Weights of a small GPT-style language model, trained from scratch on English Wikipedia: 2.16M parameters.
Each number is 500 + 25 x the weight over its row's rms, rounded and kept within 0 to 999. Layers, rows and columns count from 0. Numbers have three digits each. The size before them is the row's rms in percent of the matrix's.

# gate: layer 7 MLP gate, 256x96, rms 0.144, rows 217-255, columns 0-47
# up: layer 7 MLP up, 256x96, rms 0.145, rows 217-255, columns 0-47
# down: layer 7 MLP down (transposed), 256x96, rms 0.134, rows 217-255, columns 0-47
gate217 102:467488461490561506488484516504516481507477525485512502505479508504566468504494513477525476490480464449469472517499524517481519476514497519522508
up217 102:500462476458502498538476523501507477513488476522573504484496507539478508490497472535492494478494474498519517555486458471467536518505515536507483
down217 102:516529496470509499484533457497512553505468515504484494476509540481473497515517494474507457514506478483471452472503528497501505512473514474515516
gate218 095:445548483485483503474515505513498486487501504503526473465488499498501505508520512558487518497503511518476525521495526504466475508515529495472513
up218 105:509492514515470509517442487525518528512535519544529524459480537469515520507495520480465514518502498447485530490538525550478461525545504501515499
down218 109:499482525493479526513514509490461532497503526502539484526457487489509514524514496474452500493480478511466467507519498590526451497529469463519520
gate219 101:507523534454511493488542479499534494501478452529506537533491490498499505500486463523521529480492497491523472517508516518463488504542527505511551
up219 101:524546525500500522545497495492492519494469486486419533494466545486526503497465450483469447506466501491521483518459507497505486516496517475495505
down219 106:530552489536494491510512549510456537458492510496478475531527456477504506490510479471533549521482521519494460510504517504483495485517484487551519
gate220 105:471495510543512541499506496503525513477485544515512472491472450507499509501522474534505523517473474522506511491545493475493491481483511524528506
up220 100:497504508494481498485467495466508510512551524499547476476464456456480475482536505500509486490503503472500475504522479500511540465520467508498509
down220 098:491502483472494495512520507476481537510525462475497469471500508487527504517511520506524528514517558497476509492473482490496523486485500490495491
gate221 100:507487519492550479526521511509500487467495500503438477452481505507476487479497499499476519508488505515508501511554515479441507482479504499496515
up221 093:521518492511491520487535499459520507530468521492542511515518494474469517530442504485482507505538514478496462502501507488485499472443479479512533
down221 108:511522518498512495482530511501473500497491530486513509445517489492492499535549496485516519495442553465501495504485534526510494492515520503484491
gate222 097:452473528513509497481535487555546511512500507478512507500511500527475463489503506509488496476521498504491559530517511462448481470514523512529511
up222 102:500512479469508491531500557509507509509500483538526535491464522499464449510495490521476480504489512497477543520508531479499524477493523498540493
down222 091:474522506485489470543528508476520514461502490523563461470528536502492529511519470522486491493489482491547497472527489505446462485471520521533508
gate223 096:500500482503515443522492519489537507513506518477525513514513503525501537496486466511505551489507461519474507556463484460516486526477511534486548
up223 098:481463487495531484484515498501473541515535522475531541482487522491533486471502496524468548537498516472527502511514515519502454484485494449527515
down223 100:547479502493458491491524465536484512501498492476508488508489508499508528497530514521535492505521482479515459485495498477482524472506501437500517
gate224 101:504500531511498578504502526489466491525489493472525507517516500513521511516524488539482477532462516499514472485551531536502494511465523500495492
up224 094:515467510545463489510515485526456492543567487522555515468520567502489486529484529463528512499506457492459550533487509480492518514461564462480468
down224 088:494503489526490572528463547508496504495485464540506454482490473497496563487505504490500531475516508464470526500558524538480492480547455511488536
gate225 096:532497501501518510474491547528507501516535506490489515506495511480513517516503491462502483542462530494444445527542500523498485468468500485450458
up225 105:510532526500498563495466472505493481510516523517474486490528484479514569506458503484486522493523514470497478502482480539527489549492502507500505
down225 097:535509526512489554457530503473505513514482549512512462491479483499492484459552436490524501485500510480498509505512488530506523533496501472455508
gate226 096:516513499544483492519563515503493484509457504478488485494552492483516517472461485503483511460447485500494484520485479513482490527491464479501490
up226 094:492530478501471472526481505472508512462485512496464494480505508475516525469517469442516496483416508510458474480489494492528503502488492470507492
down226 101:526492507505531512470476490511511518504509468505514525513500542482439558479475510479530487500494489484534495481514481505462464528496514528479519
gate227 108:491475476489509472529522524478520482511525529516510516461478518494478502509553426508518540507520519487524499489517552478501478502457536520525491
up227 105:536523505509550493491494518509501532515470498517509494529507486450472518488490536488482515507499506519529492524516479479468485550523470516465533
down227 104:487484523477461492488497462507488521522517535496544469493523497448493522525466511494499504459514497511535499524533522481482476548465484449511505
gate228 098:529539525497471496510497494524510467496538507525506475497474465524442529512519482537482490540489473508513489454452486542498465475485508503485450
up228 103:539503482502498467473479537506477512561522499496494505524475458517462503507511482517472496434520452497513504510494500529501492490502462500503534
down228 098:507508531517502527485478511570515493466548517474508513492441498513503497444537508520526502496506497504519511478481486484517471493493458484450529
gate229 083:556477472504530532535483476498505524501544514477529458486524489513509511504533469488460473516465502448470481481506462546502509498500509538499475
up229 090:467482521506477485503545484490475501537474481524497457543529509489474491511513482454519490526498543496525470453541504544528494476473490464499497
down229 100:422516515531505494492484475544523487492522509486492504495533465477496518495502513492467494499527501477492497482472465462510467505512491511494491
gate230 102:468507494460509475532517461542483529496491492507504525474485499460489497517532508504529502512514513514462477537486514523488502488469485476518492
up230 101:503474500495516505466497500493468506488468509520489503464512507479449466560458557466470462489460525527472499499522486507495541536473485485481504
down230 093:498527477508495514492485482528513499535515522542535493544523530461470467486484459488500490478488495488503494467484482519541499455511469505489489
gate231 102:515466523483516497535515502489521490504443510529522526504533526522528509523499479522513451459505477454489455497500516501488494507497507494521471
up231 095:486516474484507501454469484454475502483484486515503554529498519494517444495445488525491547535503509504475529506474488500490504511484525511537474
down231 091:463524512499512512548503508488546532483526476503525464496489532472514496473491542497497509491500528472508450480540540494495487457551498480502515
gate232 100:491517506491518559487484488503444528502459491513487548540488506506504467475456520505487518502442519497500491459515479488477558479513519519506523
up232 104:533489484527514493487508515526543478500525548496501504473527537518473489507482523437515462489505510478528490499538514492442516481462509499498512
down232 095:510447527534509477519497522454573498533503502517534528512498520500538516501495482505490482514468487445455528481506514524476477516499486511492531
gate233 097:540500483510525516496525515507517514517538527543530536529488533477517521531496496502499540446481562473475557556527520530523523473499542500490506
up233 092:471475465491519461507494494492497496490487469490496530545499510502516542480528514498503457494512499522489442474502518492492500530517485502508555
down233 089:479511487539511522496492478525495494545514502473506536457491482507473500497501480506553490499497518538491466539442532523499503474469435509517534
gate234 100:452544477522454484502486446531501489503514483506527476515541479476452473484523465555471442484511479475497498509506511517517498530494507471518480
up234 098:513438488527513525550483506531498507442474535464471485475520496490513493503512492511483526538491472518512544465479469479516510498476463492489534
down234 096:509466512511514496513474499515521467520470490488550541501482436480503517482500483519477499480548532461500514495548460530525532484489532480489497
gate235 105:481497511512534476505529517505524486482478503493488502453523514493529515555527493483473465463503512488462509451502468450505525491520542486452512
up235 104:511500526497490501507470455505581528509479519499499550480503472469501489508523457510474506471478508505452546511513495528498527519510501458437553
down235 091:541510490507497471487502557520504519480508486449493492504503497504482506512522454489561520486496499502504508468469500504506528499479509458486510
gate236 102:543510531491524511541472480465485535518489469535497502489505481500513509526479509536480500525503541467484510469482509490467540512480530483487522
up236 094:476532489536490501457482475501443510491445512490511546496506497497505534486516499458449535503530537500485502490483478442448524461464508503515499
down236 100:522512540492521513537491492503521493527525480487475499485477525467506482541457491483498504485485462497513458537464499474525534504489456488505527
gate237 098:491536500528520513534517583511543526490473506481467525479479511517526497492517499508542485518465500478497470481472494500480501507510506504479489
up237 097:538461551480511539531511517514526518499479538518485509519486472493517454502473477534506515525494500481492476506474478517496519487476486541514500
down237 099:475516499522531511491527516514483529489498525480498517512501489473546472485504509507482506507539468549514546466508513487494487510544491485475496
gate238 107:469533473526500500511468515533462469487493503483507463508480498490487479490475475532524477524477550516494458499495472476462502495515509489531510
up238 110:515509468498475521464498535497523472472504495566550487504489550499512519475470478485520472441484479525540483463490491500492475490498516526490502
down238 110:500542478495513450530507501510512478531488477492464443523526487533491526493477514471513518497506475497485538532530521499480525500497486544469471
gate239 103:488498463499491515534486518531507462494495533482503496497506495468482512494531490538492527537504465503504503502551496535565515496524525464528506
up239 109:536488468513517479468538497491505502523529542507460532485489474496486474475548464532506468569519493527501504509523493505529480501489476526453523
down239 103:500522495491528504482510472512525516496525536503482488455488479509493479560492513488523502532539432490530485563511518508481466489529471462497493
gate240 105:476483468532510522527513468524479515523456494551470492519536448530469526484499499531507506503519485509510502501525487470493568504523481487492504
up240 105:504558501493503549504502477486496515468486523520462507442475479466533504528491448541466497488496520522509482510529477526517506505470521465485491
down240 110:487462485478494505528477495465490540522496528516414509469490486496474495525500482495505512492530505510528455552494511511555489498514468485538482
gate241 104:493501475506541506498482532494530493482477570484500505488504509475453524516496526513531512512568475504528481497469523487504525462498530485529500
up241 098:503528497525489528440497493472500502506537495507555503482488480551479526450495489481479509483509503511447501543504469505489474485536487523552549
down241 097:491524462491503497440529496499526509499490495504513550549525502457548511537488493543495496518530482487462529485539488527472480501507519499488517
gate242 102:487513511482497540541513454484535473461556532534480481481499497501517539545491506528490480435530473474489483500454553502499510464514491532506499
up242 107:545481525469494540476510438466539443527492467512515454506461504490485525448497475499482539478515505531511500517526511463523524451533515529492512
down242 099:485561506529538496481481513472454492495473471530471481502500498469524493502507489487508516530526523513498576507529497545442501504492536522484499
gate243 100:487467466520553481514515519490528488523487497511477523526497465447511523483484478551478489475486500549477488524507538487455505479523506527493535
up243 114:498503519542483474467488539497514544480521575528510495502508526496504555538485494490485496513513499469510515454546516502515509534466514484496442
down243 097:507474469499496505503518517534487484509519475489496468497506499468555503529482495487513508488503492474472447569521471518489552515521503525523538
gate244 092:459480500525506459516480501499496547488501503546490533487499521466514476484484499460517461494511498508482484498476486473554544532487522535490517
up244 102:513519476502530507514508496511546464479459518501476460491523481540512487501476492493459489522481474519491474457532476479472494478520474487453499
down244 102:470507524454471543504540509534554480516518476475490542495466513481510515475466489484496530473517448493480504465510511451475453467511482522491507
gate245 103:510494513518526513474496508522467484510477489526482498495467474507470523558478497506490461507515438516477486474532467505428489518464504500502470
up245 107:478474470529514503488502474527487502494499499527527479482507510538512497436550503484489553477519457525503484508541496470552504473499514483500474
down245 096:489532447505478572510449482532477513460494485543477483502503488502504520489454462541533493488506498491499518527512538511499534487517517511505503
gate246 095:514458462486469492546516494486506514509496518490504506537525475531538563438555485517529467498482520493481510462486529495512496498445527537485471
up246 100:508481496508525514484492534468518508531445472478491495524472472515461479519510469508515520503491501493516536486553518476497505464537503493444546
down246 107:511461510508510499512465472462500498523518485452470484482510520514506517494490498520493526500517494513496524499479518527509490496536494502534505
gate247 103:477515491499525498509532503506477471538503505515473477501536488478506481473503511504513510516473495444464497460505486509475534519513419526526525
up247 097:499528481483502498503498517540507436472519490500530444541503475487526509545479487511522496518484490528484508475533459501541518500506524491515474
down247 099:495498517482483486576483481515532483486484492483510488476507504523519523519509509511521506493467516433481489468531464569496491490511505503474497
gate248 101:505528486512540494470480544483504486508470467509477507484515451518481472496526476512480514513481465493454499544535500482513497507475496477504504
up248 104:464480485493489481484512492515541533509560533521520535478496481514466498490505481523486540525501506528459473494490479459478541496505487485560529
down248 108:578538533506505535506488493506522495509491539462538487494500458528476470518490494480504523476515508495510509478487495499476468527489478506531504
gate249 096:483488494522487525495500507560515471488482466499508485511458483494506557488499469506496532484552511485519469482548502517511496515490512522457543
up249 100:506492508523519521517480470460496542483476493520479501560483512431525516507475501545487527518454556504537467484488499514507474519510533495502532
down249 108:507534507500481458472490482493507483484483552468487509510495495506561556449502485528475490476517516512492498498527525535466508456520486552530555
gate250 107:470484505469516517491468510530468502536497498494491517507540476478518500512538499516481545514502487504483485502521518462468502570556519454452488
up250 099:451520454511490491502501457495502478506466486513529494512444495522506463527504478500479533498506505495448526495514448502496508469449477475511517
down250 101:491515500521495507479547514492481485478479512546473474494537485511443505510487568505497509482493491483507512529506491526477519484495486494504497
gate251 108:560488495491501496497480483512509454468514520484530495523494499506484557499450508503470507508491512473485515485519495482465536509480485488472540
up251 110:506496540504541493534494481506493547494506505516492493471491503487554544529473501477511476510499449511485513555512490499470485491471517482514476
down251 105:498527485485525464465507486476535456488516558511536496479523476456470477501545499513519499493514551562492484521478501478516505509474481463519489
gate252 110:544528464506516514497515546512519478474488485511471490496498499501492470467515483527548523490499535492436482459511516501494519481477513525518466
up252 110:472482481491483516515485493482525497534494481562518530484498520514482493493509525500522504511479457500464513506549540582509510481458500488496540
down252 113:465549490508500518499499495487496503527522464481511556457480499513523550446534454495470523483490492509476518526492493505497492508505494559483585
gate253 106:468531524497485492499528537536505466530476496511513484437471505538465470522541481501505535485494526526479532509540533488546532534479536500504482
up253 103:495513496471529525549490484491540489496470476526520501474527490501509506501469500511506480455527470529524469538527526497559489560523538480484500
down253 097:477511471531545478516503465526476497502529449520484524514483472518537503515485546435479467465531516475515504480493514485469452499480506499465472
gate254 092:519492528486509491483471497482523508547475501551532469493521489556465514503509511541470505502519480486453503514489480527491522511465512489463494
up254 096:474508532549486432498511497502531511514477517526496478489541545498505522482510519501497502503474465459565497479519515537486508514474532499497464
down254 089:422476471487535520504480451498522499473502517463485490480502514538518501517494510511473488514502528504488500498500496522511513492552468494496503
gate255 090:530573503494473480476506520488463477509488489527463526578534506494501530533484520521501491486513477477516501541469507484486502521501538473475499
up255 087:502548483542465497518472508467521529517486503511527565502562505484568507508491477559458501527515487531475490540510522486502518479476503527502543
down255 107:490526494499442503522474497484465471527479497503505467542503549476491476501495484494514496517547483564525518490486484490468470542483513501505489